Weights of a small transformer language model: vocabulary 935.
Each number is 500 + 25 x the weight over the matrix's rms, rounded and kept within 0 to 999. Layers, rows and columns count from 0. Numbers have three digits each.

# layer 10 MLP down (transposed), 576x96, rms 0.22, rows 65-137, columns 0-95
454476504494482521477474447462521505498555490504514485551505482483524505464523442505510505541520521541535504521491489496424524545507485509537493524512506515521485493481516506483503514488490500481477474494505461481569522497493448518497458485466498502517487556501525489510516481497468486485
475485512497534492492475549537489497500484471493459480536504474445481483427471490539505511507469503537524493490490494537484473523514488529521500500459483529541513526509543501560575445511504510487483504506467499512482499492528485493515524478485486540461538480516481482482478459514518473534
513516447502530492538495545483513470510466512518508485517477533527544547480504521509455480486484476506517509524498512479507498455473528498532505505493503541510490500445512513490545502530537503478534518498510483542470497536528478506493514494508486473417488465507562494463470488484449516504
476516506485521516522563467503490495466526433477494522469475476519456518517555484495498496527528486474518532490483550491492521508534559516541486477458500479498469508506451529500517490495514523492434520429529491494487500476495497506524494525502547494505514534481528491475447527528497526436
463490491481505499534497492491561557545480518485532494504506474499547487504494498444484495490514553521546456500510503468483485535489521503543542536494478531481548511484495547465467514520500480483500499501449460512470518480514523502470504525520473449478506495496525536513492451491480533492
527478506507464514493535518508464497504474490553497484498500525517498487490511544510508500471490491544485488494501508544490470491532502487454494471475492559450514515415507518488496486487499483549530503495508487544497465487505513520507474517520475490479477483521493501534499515498512522505
493490474468491516495496505499526500533515509478524550482501464482494553523499502489504493491485477507520514495503516498515542485542523510485499515495413519513488491497471503553500458484505516508570528477572486531527522452493509467490523492517546511532550506450502483498499504511451510494
519524476476479521486474517506524540475487490476514518470507556496448533492495535505470485548521508534548526488503513493474542502455484485551441467466488504516514503511507470497513506503481503492497459480523521476464517510521448488499503491498469488497504483507496485480461495542505489505
502506503502449519484504502488507486498490499449471510490490494517506467465504520498539487521495498499498532505471481499501477498487535535490471500472521506517511493509563524483487532537500528520493532498492552517532536498474483458465495459465475496453490503498489490534505489498488495474
463485514530495522493498524497525493523494505523511468462499520471495570503510476518491533506530460551515525461517499512467504508521516497508498458492525508505457491466496512458513505502517510531509459521498482511516477513494481461511482507495462458516500521508498512528493447519520505475
491518536520501511480459518516521520538517495566485476481516503474487512477472450548451500522509497471509480487493473502464492503510501564474511468527512472442540537468506492466521476515520491500514497475519530501477522489488485481491474489540475474512480509494505493530468479497496490506
535472476452539532489512513502507529496472491529495520453528481467490485476499492515506526466509494502441460500485552469523467470501481479503511515539522555523463488495490497523504510477489546475548499469496493496526503451468488463481536523476489529490451524525517521502473458512461481483
544496530467530496527508493449462545480469483463478470488468486489504515443491499543485479521483560487496491437512475533471505513518512536482525481488508502491502478549494509485498515511540484504496496510543505486494518483536568500461534480517459495488535464544476469523486496481510501501
509564495494482515516518457487488562486503528504527468496519488522503489488503465502475446476520509519526495517486495491477486465521484486527484504510469503479520501526484528459495470526489507494516464498530485474506505528522497475504472503467515552408514456498516499519477494498458484508
519509504481487469504497509510493494478532508521571483521527524529495472478505528488491496482512470467512512516477499523488514486562492483485522499501473510517454483470502509505492496512514508472497468523465483519491469501462542492504481450475544530525519557503437498538570529549504518479
491500430478484484475548532461480510509540549483483513478488476492495502487469537480490491463503519506484477518483511499467527515497474511477471513460514494471521528567518594475504448503486487468493482531482485547519540480531547531510490527513524524543475486530490535517504493499537530481
487450497471481479524516505486501502503518498464516520474485512517476506518485502561567507494475494488480538546477490468501505517504487486500522507523506501522482470468511508466499497503465499520527509496493502490524551473444494493512496527486530481510503486503517522513516475476483562495
566519517497538495509531549490490528544502476480495505513551459470476522523488506504508494505479550480509499490495476460479534504520473464475486463513510481558508501517514517497467474491533471529493498522492485499497512505502501487495515536517489498533510544494470528460489489487513450529
517469520475503502519493493518503481470472489474486473523528516484546500465507499518460491488484457535504508505525488513540551504482496533538489492518500509520508485501534465444486516472475538481500466506498495482495504458496546425448499526484519495495466481523506491524497490496477529487
484508503489522517466514495518462477532486476538548446501535498500502468514458480463496520476499508485515477561525435492491498476481481496491527535554498506509505446500511490541551526527510512475528551489515515485502509499489485491497490479500521544513487445505535515475542493502511491550
483512466512521527541523489498498483495496488520523544537486502453488540495476474494500516527500482496510503505524492450511539518477489536456495499510485477491483462513529490482509497496518501471472513482479521502497492481449451481476529516501499496481467506493528481521426474476509511518
513503488503494436512496481524504458506483490522484435511501472540478506482488550508525502458466485506492500503512501511469512483501522505505509533546486547524549512516470490519460485536505443512461508510524478553487504508464509501473564507522532505475531520469496485483489520468519507449
511507487497486497513485491523520521532530488506508489460521504445500515507497409511490517488516519473512506505494507505484481496554495478501514490447506493491470471488516506553535410512535529525476505511494501513479486467488488486493477502533470514473459492518542494542525498463435486565
522475475494509566520503478535495499531489479484493489510452459503489472470485509528528496505488508480529486554548451513514497490527484497522485498447527523478500490500523460522466469516525515482508516497495518495502467533462467513499470500494482498490509548536510483508482467478460485497
449457506509528496512456505545468504487522505515535521497510488497557536460476480482508513550510535449462530475480482507555498508524485480497495507480523524486458482472512500479524461476550510546459524443524509480560568512449462493465532511505500499478476509519488544477521455445535461426
499475558528484488503505522532514473492497496507564473485551514523548487509480557538493438503499537519496487509482514478481456485505455520483496465499498507481541502497547478526489535501476518508494511492546489524529489472445542474461495559546525515463473503495516509527451497477442493503
493516474500486502480533464509514493503459512520562461499483515531522539528528472513501474493469533518472495508469500483499530480498517529512554510504461500504482500506546500490471520477499511489479538467495486506487494499526506511539474490520486503545481544518522478487463511535485489488
515526499494486522492535518492508477507518462506474525489519497496518530516500487474520488504516496526498489544503474524478481474502473526479487516468529519489470512519502480513491522550456482477484511519490496489460488499501502531498548492529500458516483496495515563493493466481431499575
471464532490487499489500545494508533524518527561464492519484522462497529487456524430453496522494547484514478509472481477492488495522520503551468545534465509474511474484506499506485503485505520511486521482469494498494468519523499478476490522510495557475464480462515453537550515507526510479
527500504502513506469446508509532477489522510460534531524500507499509474520528454507462537494504495511488472436545465508473481527489535450566536470503550511461466535478442480527529551518495450495547523491533458530491493478501493483491494509466525489536536493448534472498465498524538499508
445510512500475498469485519536494507535509500544521490554477503518490535514485503465486497473493484497474521481530495497494527471482506512496522505522502442527483519518523471494537514508512476514502517494491520515554492506552461504476448499531496511509513467559500474523507473478525505465
476478503492463499476482474524491504512532508518510491505459532509516450487528484499479512461470529515512517451521521544497490573477487473513539482500502480521458516521478477507513469480519504525460504443507531554471484494496511523465502496455519472465554458504488510476515539488498486533
484463516526531506474508506521471476501501513490478497488505502523476522544505517504564503482469486487483516478460474496508513500493517526516540519499477497505551534496491507496516461552482518526501546435494527515488549513487524468510464515503488519497511495491514475493508477528458516484
524510502474519487524445461491484486493482526482489493515475504523461473485518524525464525535515520506494498528518515464512458504481522528509460520530477495503522478510499478499526476491526476478480501498497503505537488487485481530505530484453485509478472498490484492525521542475477538545
500478533476486535517478499495511494504482530511477491498505464548477516519530494514490514519503500527474520522504513520510530486447487529515479458533458536475513550456507506521480484526509497537495512517531495478474503538509541492482497499503492477509476511479524481521511457484494517469
560496475484513449513497531497547492490554497514513453523513520491479488485516548469523501502522505508498468486546490446480494490515484495462491491528483495503503508499481509480487531466520506508481511506490526490512489530476468504467447511469483507502524511436480471496488497504528489522
517533524514528507502495486507454529523479510477513489541502447476518493489474465568508521519497515476488481526500479491567504535482493536467493442509464480475473472457447543518538514489497427469470501467465536518497472516494548528487524496517499510531514486514536506496462509515514536501
498533476535503474511479528440512497448514520429510524552490469443495466495527527520499494493526467448478516492526526510458501496538481501518515502464513500473509499521534489548513532539497471446485457519528502447513522541507518536479539475499521513549523517501524472507552478459523515506
519491474524462461460503462520546498540472521518514495496502508485519497491498529509472531490522476496509493523508554500567464489495554522505441541477538547471515468497465506519465518518425494514458491546513520499494498579524492460494525505489533497489517544486490473522511509491504487487
489440483446419510515513512449509544525528498452465514535499494524525519498525505509484462539484477457514494527439521498523481496474511492491496467534478542512495521451516505544490516492465498478514489513493517474468468512522479489495527512462506527487476470485515527480517531490530504470
449548494486486507530533452518542493523513522535497526509480499507526531515454531461481510475456499473546512476489534443490492506481490497472521486468546508480483533498437453539515516546495477515533506492489520472502532523530527509534525508486492491511504500472469499518511456502520553516
505515532498518452479501488446506532453474491548511519469503493493545487506492449479498506484532525471503487451540515485489486445477490535542521517531543502532418491478492510465523509502506508487531517525491501498518482493517482523492456520495499493479513496495487497496516480509517469486
458542483515515510481503483486520506425506464515493483465501498477488500528545485538476489480468485482449493473495490517461525526473520479471521515482515465518524501523484487552532533499491501454495520500513524496518505466493471507478499525524524481496486504544487544522533502501475548517
512489526512525480488520504425518469517487539521514560526520449488482490468491475497500511554473554484487507493558502465484526522451475444529507498531455491506515500510513517463514471496505488484515503505485503510503540520485495544513481476475524508492521494511503528506495451478502517547
492531461485508474504552499503516468514513521497485518504504478500492472542484463484518487486497549487531467489488480493513477528494490492459510526495509496528449536501474477512481520514493463583506486531493491501505492503499499482521507507485471494522498468490510470506511517522485506467
498517474481504519464486465503501489480451474485532531475514493459470521512534465492512505488482472530505527522480494500520524495515523475509509519491463488504506494545502494480513485477508515507531490521518476486475491507492508524541514497492483549491483536502505478505467523484465500514
464469486500495504469484514514491499544535492460477497431484473467512533526479483484516480452532526478506523511467494493535509528495517474495460504529478498493491531541480509587510485542480485541476496515539551542526439516518515501528480464533493495501492522482476521480495481518484473524
491508450473496517470536504527563522524506515451478493478449499514542474501499474475519469503482489484496515517510507506487504474480439480505496477526512539528472526504465489508504479460518520506482502526494489510546508516482530521526542494518494459465463517500473511516551567479475515487
497470490465504526496491493507454516533548528484489516517516501492527535498504486533523491525487543484459516489490477478538492487485502500521546507513437494507463518460527505493487498511519498510535477495501472489509484534497515478550491498549506453478463490507463468471507482506522532472
510546506537510517514492505494465486503471519508503457520528517466479545521524481470525545472465514512494541462487526508475473532537501475524507505522498504476439547490510541525494478493512531484479495509496547491535534472459486516500470492468564488517551504528525482510513476509501445497
506532523533477477505473533473476490498475525503489516510476498514532463514528517491529529544459499474511526475506489481497487526478508496491496516505509473489501516475480506492479498494494483502553537521442505487531484502516519472488470537523504479521518474530497499490505488503472532509
507462499510489506494504499505517506529493519505495529494504483437489523516508496483511531500544529485526493503500496419491494557522481488486516541497504481485494499498498462492509569476519516503456506491522494501448513523465488502514507524520518510481474501478456540544506499510489478467
508500501493473490512494509562522502443471482499494489509524530506471554485508538511520473463490504544455436498468475485481513506552526493515547494548457450503489470502513488512484511515515466505502518505555495505493492512502496514485462458510450478491533516474492502514476492499484461526
503495535511485480513486531511479568488511465519506506478506499550494557500442484506481466521535512473474479498516508516457516521461519536570497495455530505500476506530542499523500485487529504549506493488526477502517502497485464490494443507526500523503526503486463518506527453497490515524
493508515522468518482519509506500559501487514525485545532487456537487549497450495491473467488482517495477532448485524513513510499515491505483493483461477494485537542502516519486540481497471443512485517543531499489539448505505445526456502496478450484516502512491517506478504504519512520512
513509480511541471471503491527477506487491461517478548520488510539494474487513484536520492514512503551514507490463470509501535498492508498490562482432508533482537509464448543487506513506523534501464478491500439565483475483508517459494514526522493484544523497494513510491461472539461520489
503498499512541515452493532516515516536451454490465515497513517513515551518494515496504486510548440450524485516462473527504482496514502511514567543524487491512530482507536528495494449507526479495459540499494484490504508468491490470498508496455508496486540508505484544514457491482474503481
494501504540515474493462500486498565502517508513468519510514510477490455506498494516505512485498474519513511513499540454488547502518472493519513485467500491533483546471512549500502485465508504505493505513507468502530514480485491535490523557492528496505498478484559486470480486523479508518
529509539518501514527501487490453525470473509509492456471489498510482479504459452507410476493522506550475468509487511514478475493498499477509476501542490460480512499490493491511513515497493509460474458496500502475517471495505489504483484477531496540464501524509524484492507513514476470520
537472488533571505539485488542551531478462485509505539536566488533451490470546507508503496487506492479491546494529494512473497512458477484504495507482515553550489451484496498494493532521508513463459489483493514461539529458511525462456554500503516488464538477497492534551486489486507493461
529483522495510493487476496514494554543497506493528477511527491527478504503540477487510462508461543538465503506471535506465514474493494519548501513510470509478503485524492521483438508486454520471506470508481514485459535533509517484530469488515515470529516502503516517460513534499495485534
513476499491532470462513470474477517473484529526499536488494447458489524502506452475537474510527464531526506531512507541519512461533508496480476505541493475553502546477486537558500502476547533496492524482485474445494508502531498469521510526478437483468537505466522523502490522503533487545
505497488523461504511536494465475495508529457500538473550496527520511531451487495478483477481511491494512463516487489487542528519522555491513488496522510494462538499485528504543489515478513492514552518512536499467519491520509508504461493492470546547527459516470530525514497490467502493472
515528482498515510518518483452475533472499480490481496528515513501514492492487463443532443471501475530480495481515541512484550507515540474477469500500478545508449489505500526484472504515520506492488501479488510461521454550540478521483513503481534461502507491480496459554451510485508481489
506484539482466510496481495492498516475480505567514489502509522473477475481506535509500492523549474526493495481498452525522479528515467489530509471532492473515515536503454528551477475517483537487490501504501471487493461470487466482515521493490505516506500513451506479509455528535483536502
478507497511509428497501517493495515521476522480485484491511506534492503499487517428534486497513485489509517547493476505461480513435468542507509496478520507535480474485517507531499488496484478505473521508499519498523576503511500486491498464488509512478492480534468495523546485472474523472
531540519489501455523523462492472533482539499528564517494483508486524503490499512460512508514482518486491487493499492525466432504460479520458527467507466512491522487529478503510595527508538479523533493476478518487451509485484549479498490493519518501500543535519473486466535494503521476505
506509487470489505489491502478500533479503512509498494455482506516482498500533476527538478469484489479538484495447506537495511528539498488500488500507541513514544472488499513488549492519514450493553518507582445521502498513522490511513494500494483475480471473507497554489509475504510535517
515489512538497526466444477479497474526523527509524437501462536478496484510446558486488502454497536495475529464556532475503491443525537508513529475509496506488512509532505493478461513502495539497502520515525560496480506498480480524490485507475547472492473498506494462514532493531523523507
485496487522496481491543495487460517496486511494493496494503550457522459463481478466473471457526504487488471467512439487540536549517471462533522537502493493499500472559456498531484509514504497492448488473500484483501517571501520522498509506522503491507517537511533487508513563512490490540
494468519457542477488497500489503513473482531519479502463434464484489516484507556503520546480504492488483482458481527478519475494511471519474530563479530508542586502447523507513512474482506469511481491485488471466489518493504496498489496523503493465538528517556496459511553505514493537510
493577509485506521473524453437507494476509459530581511505544520535455479485457551488523501514494518522483524515470532547508490520542524513482504524427494465514507487489527491510521508448502511439504541501480492568507492549515503510514541482499492481488511504540498459447480546491458492457
513455447517470502488475507546503484494520547479471440500506532479522497459502500526502492534497455556531519500494488506483532528521480455528465471446505475556515486473498518511518499538495517530493505494509526485491499488521518513536529500481475532493513535499475503501517487504505474524
# layer 10 MLP up, 576x96, rms 0.221, rows 66-137, columns 0-95
492516452518492519486529444492551491503492541463510536476506528521514508495496509495489464519485475536518499527479478516514460511472491490455494501516537460529496495454512538439425536501501478491489536522466481494463512553478526496500466515482497483529504518507478505516540495505504534488
541488536512468511518459509500495454539527526500464488483485556496509462508493488518488529494441549455505472520478560518500481530488515523486475477528502516502477502527491527538482499522477491479515543476510525488503450474478502504520468466523477484506486533488506491558470476484509459452
485502546449515499483465492531488572497531502492495469495522450494484477470496522487473488536500508500466480466530470495519503481509481496508470476542455537480498506505570478525443507527458529528522510519497550499511504522519538517473535470524449483478516544509502489515452534514524526502
477491532476497471532526475526510506488484483518473519488534535495463491471502458511477547484477521494523493515492509450500508498516529463494450477497496544496457553523494526488440495529505518488485496525491497503538505502519523516517495500526499497442517418538504480446501506481516478454
513494521512520518495483516471509466492519467497492489472491464500519483490466489492500518523488522471534580534512519452492498472487496536530472504533493478535492495560516473499505463538521520473490565488466478479502530498506510503527523507503531455484521513521439489494479508500455515510
491493514521503495456460490510515522522490475464482506475498487546512548510521560497507507526487482507509485503504507510450478463472509504493521490537482472508507439501502496471500490498526534492488507534458457467550518528507534530525485526496501432480485512483476512509535561493550527487
481459560492524470552492502514488532505522565496512514513534534455535456506515450518516540490543496474397507472519549502470502455463520522505504497469507503478494527518501481486497494529506460480499497492492517462525514532541502485487498502492491511510450454498502521503531489542526517518
535475525442543493485502523503463492526475489524511525505476504523494572509460455503498485466519481512511528503499514501511497470527465509469482515493512485505509485495463476513476470542532504466489475548512480510500536532538506540484476478529504529460520487472543470483504486537493531520
491463501504477487489509446492448532502523518499490516519505495498553459501484528503484490491480475504521494525497485480502515483470507509496520511488505461506511482545494525563498515499493471480513510512468497494501515473517527578474454495520505483524502514473445469464519505541484488536
498545516513463488472506486506520494487536465488484499538482477476468479472464494514505503489522510491467458530493500465490560509517528523509510484505506493515505536504502529506496512480524495519492513495514513476516507435531506520483494473507484465512484481509493524482519510501513522495
526475496497519536483489502517507486474495493500500532472535495519518507470514568499466497463477525495486470510505551491515483475499479485506567502507503541504527495475475477511513498482483484517527506487501472481471496519459465519507521505546484476501575466486465518505474519520480490481
482473507514512537499477485511493535479488504488481540537528498501505503487481502545493521526482519534501503506519488491538476493464517471481499459462489502494482509531529490493539447492519521491450482478536470511516495550506483526539503477516525478491530536486480482465503486447624534472
503503479537485486513519532496524504503430541498435460467553516509477451545507511493492502474448499462486509518540509502508448501505517528491472486505489466534499534539507484500468471513505516511525472447507483490486523483500475451483516529494495496464496489494491530518499518453525513484
510515522535478494481550513511525454466549501501484506489518460526488516502488538446490507513511526484494499446485478513512502445501487510520504442430561487498467522549493487498504512523529509496451504497548489495485517508516515544487523553526496496499474481495480467548494461489515479512
531517537491500523497483478514545524525505481481511507496533492515491502549460517494492496508524539520508534483479533503492489506535514541471481515474522528489462469519540471535462505542465495514485492436497506512481530459529501499542498508528527466472464486464491509512475527476471488504
500510495534507507555525447521494511499508569512473503538494514521486518514519507506491502458497510536459508534475479457546497483480531496483494509515482535532517476520496499507442482491473533557484525487493522492487481494534456531508472495504512557484494490503467481496487470517525527501
523464507486477504512525540492480508495466487483468473495477480512471510504522476478491473519494513524500520512473502524507505548523559487545486436481480475490498481517511500505472512486472494473536522500498490470540545509468495500506537548518487488462506491527504455508495518557530466486
522495479525500490508450509489534508501540468465510508512519530510482472503476478457521552469558474490514496527519495482529511525525459514459455482477471498483495492514496476483489472520511530462500518572500539508466517494520460497502514469490501519549491528485480515502488485487469480506
534510548475495466545503470515484555509531449531479530496519502497514525472482509528504510536501543505508529472524505500480493486538471535503483442439474512481520511533531516520484466460515494484459480489463501444534436506480483493478481499492513441499507524525488472467520483515485528465
524505529528497508470457549510465549509503550489505479479513472519455500492482496514482510498479468476461499502489532531496509530529469504479548486481504502560523498501465497537463438489494511520517462485507484502548527473481523508464515507526489482456474517500480511520518475487536509534
487482521497464469494480496522470510476474446457485510492510461492500519492488481498520476451494476552507527493551554530533517489513478507506519434521469497516477513447512450522513501529528458462517521511533482571498479552546508473487502484518510523511501511477505477460509520481526489507
481491496478485513489534501509547476527524521502525547495521523480499512448516492501462465535519473532492507503531504525483486481563452478541478457503493531477442481494460459504528453511493536501505497504478475528481564510496480508485496466525460516514495522415552524500471479532511485476
475503531489485462515527456528508528528545477446486493497498502526485477503497515504487477497465459508476508485481535493499476524489511486439491478492515527509490530497476553501497482511522529525511511557501522498500472497510514427497483502455500521514535482493469514503543511511550498490
525515512496492498501521465475541500484472481512489494497536500461481478508519518529483466503512519521525545508468507527528463465495495511448464510521468503507520552548496499527491559502465497459515544497470496503481491428559466485491499522537493485502532483435481500540473508506520463516
500467465478485467469491546487498517566510473482466514522514476481527499497499489519566506535494515498511521483528509524530543522483493461518525471509476491510488479482510492493507486436509457479463485510507494508507511476473521497542453527499508468490529505480515475478478497488571490528
505480513496481543488504479477509487467498524506525556487491514485506493489480499482482477511517526474489502497570477448511544518457511484475478513493484516466504513525525507537496522504528484517526504520479460531468492582491490521478500482503494519491486541484466512504501517491514466544
516488485438476445498508483480562516505520531520500516480500528512503513489511532550514498480496542490492508465522528475492514511431463506500469533532520433523510452465491484508510507494567501516492514529522496476525483501495489504468487521538485492502534498528494461508484524515523531482
459524473492477499486478442484537516473474493485461463542472489558529508508518508523497508482454481488513521505484477492529509471520443502502472524486550469475543482500503497494503485485491454493519502543537489460499490521512516532492439512501472471487552513484489502513509474542498459475
469487492509549493495515543493494491523480526468498487547509504515472513488448539465498507532513477487559501516511516499500491527525467538482496503495491495501545496494534518379481489454505501514518459482540495503541461519515508498482455506537499439489502508510529517503453521486513515498
513514524536496495474497536513484490523473462519453511547490505504496484491498520504478507506480531498528495520512512499500534488474484506478473512513528558513471495497510495519499440497501467534522481518526490518475510525494542492477506475450523456485466539529521497485442497515497489496
514526473488477540497499473503512503519508452540493559517520507508518472488505487525506477496485482523506495500500512487503524466518500496492518542478508500499515517527541463495455501507492520470499506484520449484533486469470492490485525455496477520503479478516490466573497437490519534537
457512469518511518521499547506510507498478499508508493498502517477549471506506474492462472491529491501479437505494488501474483504522480450483506469488488541537508489480478504520497550526541521498506489513470504500502495520524490556492507488489518493494511486532444485530511519498525483515
445499454528491523470518508478503457499474488500499484522524509499536474500487510542477523470535468497520461517495488540480491522509497507517514471491477502509512502486490500473514517477496516530502496505507499492496525533478519500483494524527572484491524505515464537471498490530520539498
470499471528522509442478517500480498517499478526527515494512503495512467481478495464516469499492511493523492448501501507523513490534486481492492502465501483522474471532505489502491508467500515478525506516540465487499540484552470490532499468535541527467513470474472506461466547532527471506
424505513532478495514524515514517532495482513482489563505521531492469492516460457517489522482491508523505503549487473552507490504475490561430524499508508509484490502509491475529504502505520464534473488521528453494502508455531471504497536464547502528506511462512496538474525492482517504497
532535497520507502525518507469510484482553497472484558494499472549485515521505527546451492467492474510486486497513499490507495485484492531510477544457556493563488505522520505508514491510502505484498545494478524486513534490504466486505513537481448477454490519454569523494523444497508461483
468517528500511513530480513538456526521508488485518504470494531531522508549493502523496524514418530512546494527501503485535520504466515547501469521501498489530501516502521496457445492485512506491519511494425460531492455464498510515531504497471480485481531492491481490517493552523486492496
524493522474463497512486488523494472486536510515462526496436489466508519496487510510497529612522493502482477485543500479524485505488519515469474523493513527558492495574493525520473473483555533524531491513507493470444472515497486488519444519445476510496472507494472524496510487495483505514
534509494533492515449505496475527530486480478505505505478527488481480521487532484511510496510473488505533476539468521529486489528478527447475476536447488484484481460533442511463491521560544486584499501505503534517468505497489500539529481467513527504513483512486486482479483487451493487464
475482480456511475561493567513494538504538508547531472504503503505461481462513505476525500512530493512499500499516523434456552481525538525525491532482521527530472463478475483477501507493548523535506497491504511482486516451480492483499461547482499508476470457512490527498496479491526518504
501508483531481527468510490506508459511530463457520500464492497489491463499456474485492512505495513467567516525496518490507493514478503488455455464513468522483508502511503493541487548498486527484518523464490475516515508514534552448493512524502527520504503498486476496548466474495526498561
544494522508482507506465522458526558470473486534517550536567507510515480500509521515485517523529506527503503487511496476518506487456502540529472494512488500512500471471507483518496451517504491516450512521505512447519533489518523545466482486491502518553432486474475487503502499500492550496
519473506530442532522490458516512479508513526471451514523500512507486476517524519529565501528537489526478503503476503499516512483501508520503538513450497473487473480459515495454539473472539532496503510516488480481535497480488472473478527485492460532471456530533502473513476555488483525503
518494504535512491511498503525490469518492482482514478549484489490551553545528533498510511510508498510489513520522501478477515455510476444507475475482488487514525472502512524456511524530523450488490494537513494527524521528497508439495479500491459536484481494474528526507510488513509520508
461486516476503496510520534505497463509533511497461455506501514518517473490528490531455502552521463498487476488489511518483491514513492514512490499487544481485478508486468518508468471503492503485446495498491550489527492519525489487485483496505496480502528496487499519469502492530506514472
516501532434492492508509501430492513479505484454492485526513500541528517489507483505525547509477482498498517491469514450525483456535467502487487438486472524523506510535473521440472462524505490515542515459529450498487511526500561511472511509522502495516516499460483519486512503502473529471
515453492463484479520500485481486454500482518494496479513522451463489461502510506532494460491516469541500488512497503514544474498465486461526518503484511513526504491477564493500489538500495507494521508472528492492546457463482478505483525488467531529478505510554502499529561448538551514519
451508458510495496504502509484496493507525513485520450504481509507487492475454528519487531439534497496528516515512497516490479492492518469486493470468505535527491477511517572551477514547509505504431516468516512479470544527513487510487476501532486491484490504539510454505539513475517502494
482517462509529508504497458479524484515485494498449508483528561514500496518558516505511456476535499502516473486533541491511518514457468524474509495472470501458516504550482514445466505490485531494469495477539455488529489547461476496492492508519487477508513562526502500494492510481503510463
471494495470494500495497487504480508520509456489504471486569513474495511473501469536486488489493476450497482498513463556494472514512496508498503517488506509511475532532544517516492471534503526515466484489544495475506543485491480505481542471496535510466508480511535492515480516486501488473
499514483539474474489484471483495509522494470460497485468487537527490517496527512527447445534468490486490534463510514523499510503526512511552477478485527472501514498507543533501467513572484548479549489499518513476501498466497487513504490469483485520500476484497480515493498509513471523491
470552510517511511503473503445520532511527458491556480499453499486494489512501496468489495504539525448495482535518512513570472470534497504493478530491479542473517505522483507457464516494458533484531498490444476471493524501500520467500531492475525494492483478510489494488523455514456481520
471495481505518472481452524517460468519497494510460496499499536470513487530517526490490501517496499504511489507514510511500467482519481479471460528493469518551533491511480552466514417491494486513478503517498529488510526524527510505526570478457466498515497520506517511485456524518512488463
504460562495534541500489487526494493526564501505538492497489504468509477468529506478490485543502507555494464509488528499518504495521480486480511503442499494505539479534527494503490455526502515486490506486490504520518515481490545450503461495489494521516516492474474463447502496525496498567
497498473503488537511544513465542460484453499471484444486524522514499521492515507463466526489515501504529527492474506499479506494546544496472478496507507433506516461477524466508502493531528469503493510508498467528461531499502545530490479532517499499518496440520487523490528476512481481490
523494460471501551519503500497508479496523528509509467565510485542501469495500437482538479474477482496474528508492497472545494476500502478477496489469506505502567525532456498501498495507493540493536528444511501519468506488503490500529505555469559505492525504498481490571528501514480461518
482485460494546516477487508475507509484472494479528503482527476500547515499511517474503511488522509486518487512512482485549508457487532482485489515500482456495492485520514517458465453509503494502485536505539521506485477525518495481539479526503493520482513530526499523508532459485458543537
493518482455457432521507502519489455514509505521486513491523489486481473484521479487539525502476539578502517502520510496515538481500505451486525460517454495499511481512508518499458487470518524501498514545503505514486501486488479497502491519517505542492500529522463520542480533500503501453
491520528450473507489572509494545455502505482535498481549455500518508539487511527472494548508526509534460503519496508526488463488552514522440465505492512490473502514523474493497455509509515472544513489512497478514478489493502466540518494520478514480512480493466468544511494539544483437487
506499500533495482449521506501489520500489494437489544479494528445492505476494494489522503548474538502512486500478493492479484472545536494536497496495548505530506476468510454480508486451557529488492485546509459499480534508483440493454511491479520463457491509551491502488465485444514492503
505534527507480556516511534475478532559555489508457540500505498542502500519472523513490501517475524456495520510481501475490506498487477524473514514478491513472487465506497544507505508525477499482486469494501484482519489500467498534529475466487552471488504535491471498459490517478471498443
483501540529418480475484516466492520503505481510513508511519512493523485464460530532508491493550441477529519499455496513510518513488487496499485523457500485517492507474501511497566488467503505518471508502520492528513517491529481543487456543472466528494499547507490491482542480488514492525
487480508475502542467482534570540454496498476466503481486487515431546466545444543504509484514517533523475472505503514505510453499473495518476520542505479496511552489502546518482509506424523520502474479514528491507506530488528501458501489497499513507492478496507522532512526486462537523494
462521469424514492455514515465455494490474464507540508512503458501508486495469520487523535498504541470500522517521515479551502463494462498480478492504507496481527490528518522501472468513476462519500553512494485506515514501512530509495457478505544514511545501507490537500519489474498539511
524517458473494530462508534508523489506511503531535492466523464536523501492504535501483523532514499478523492490513513526502538505520511477492463490512489449505502514528483511511477521502529498531494497481478459499468473514461491520498494520507513470478488468475499556456464522500527478548
495487538527463506469479533520495486453472516512507485462482506515535492521506519477478481502526515485481539548501471511504458531532495537438483471500494504509517546485433490494483509508517488509499525491492540494479533531507459533527475527484442502507518516479472488557517502484480528508
492484545497465473476536495499413521514498489476484508501527487528491468526493520474459533539490528523512460504523483498507536484478504493522520482480509485492458534540503503484506538462535514506491531537456478513497535530466519473480496494531504495511494478528488456500558486525542475502
437489493511528537471500557487431483511481468484477521539446514491508538507506508489473531468524462490474467473508470479463553459446509538494499466480470506552522519480475494501503493467566544471530498498524476541498492495524488491494491506528504479501495545520511531448488486520525497472
504474465501537523526473507540481504544494522511463533489468517498481517483539470486514499502512481469482523473481567511499527524512503516445495459490482504504507463504520515510515513550465486502508511530455505477487476466496514537495562500458518503472491480517507483481499556507483513478
485512478477492490498516538436474501491474503512495487451471522502499457493475453499522485489532509483559512553495527509504504499575519485502471449485497501468520508460484490467487516521509490533519523511501400513449512512511517508485478499554485560546455482458537516509497478522499461519
504537498487521513521492486468482483521503505475496510488548518527499466531486475583480490516505479550480527519520559471477490503473527526485507513511511509496537443507488499482457454491498501496541531504471469500523513475506552472494493515493474536527493505498483476509493482497536492556
509514530497501435506501521512519486516511547475524505529506492490521535451457508560486485506453505481469508507465523495486461476484552488460463504504464518499475515476484507522523474517513552492503514502470482513476539485511496444520456492522485510494492449477475511511452502436494443533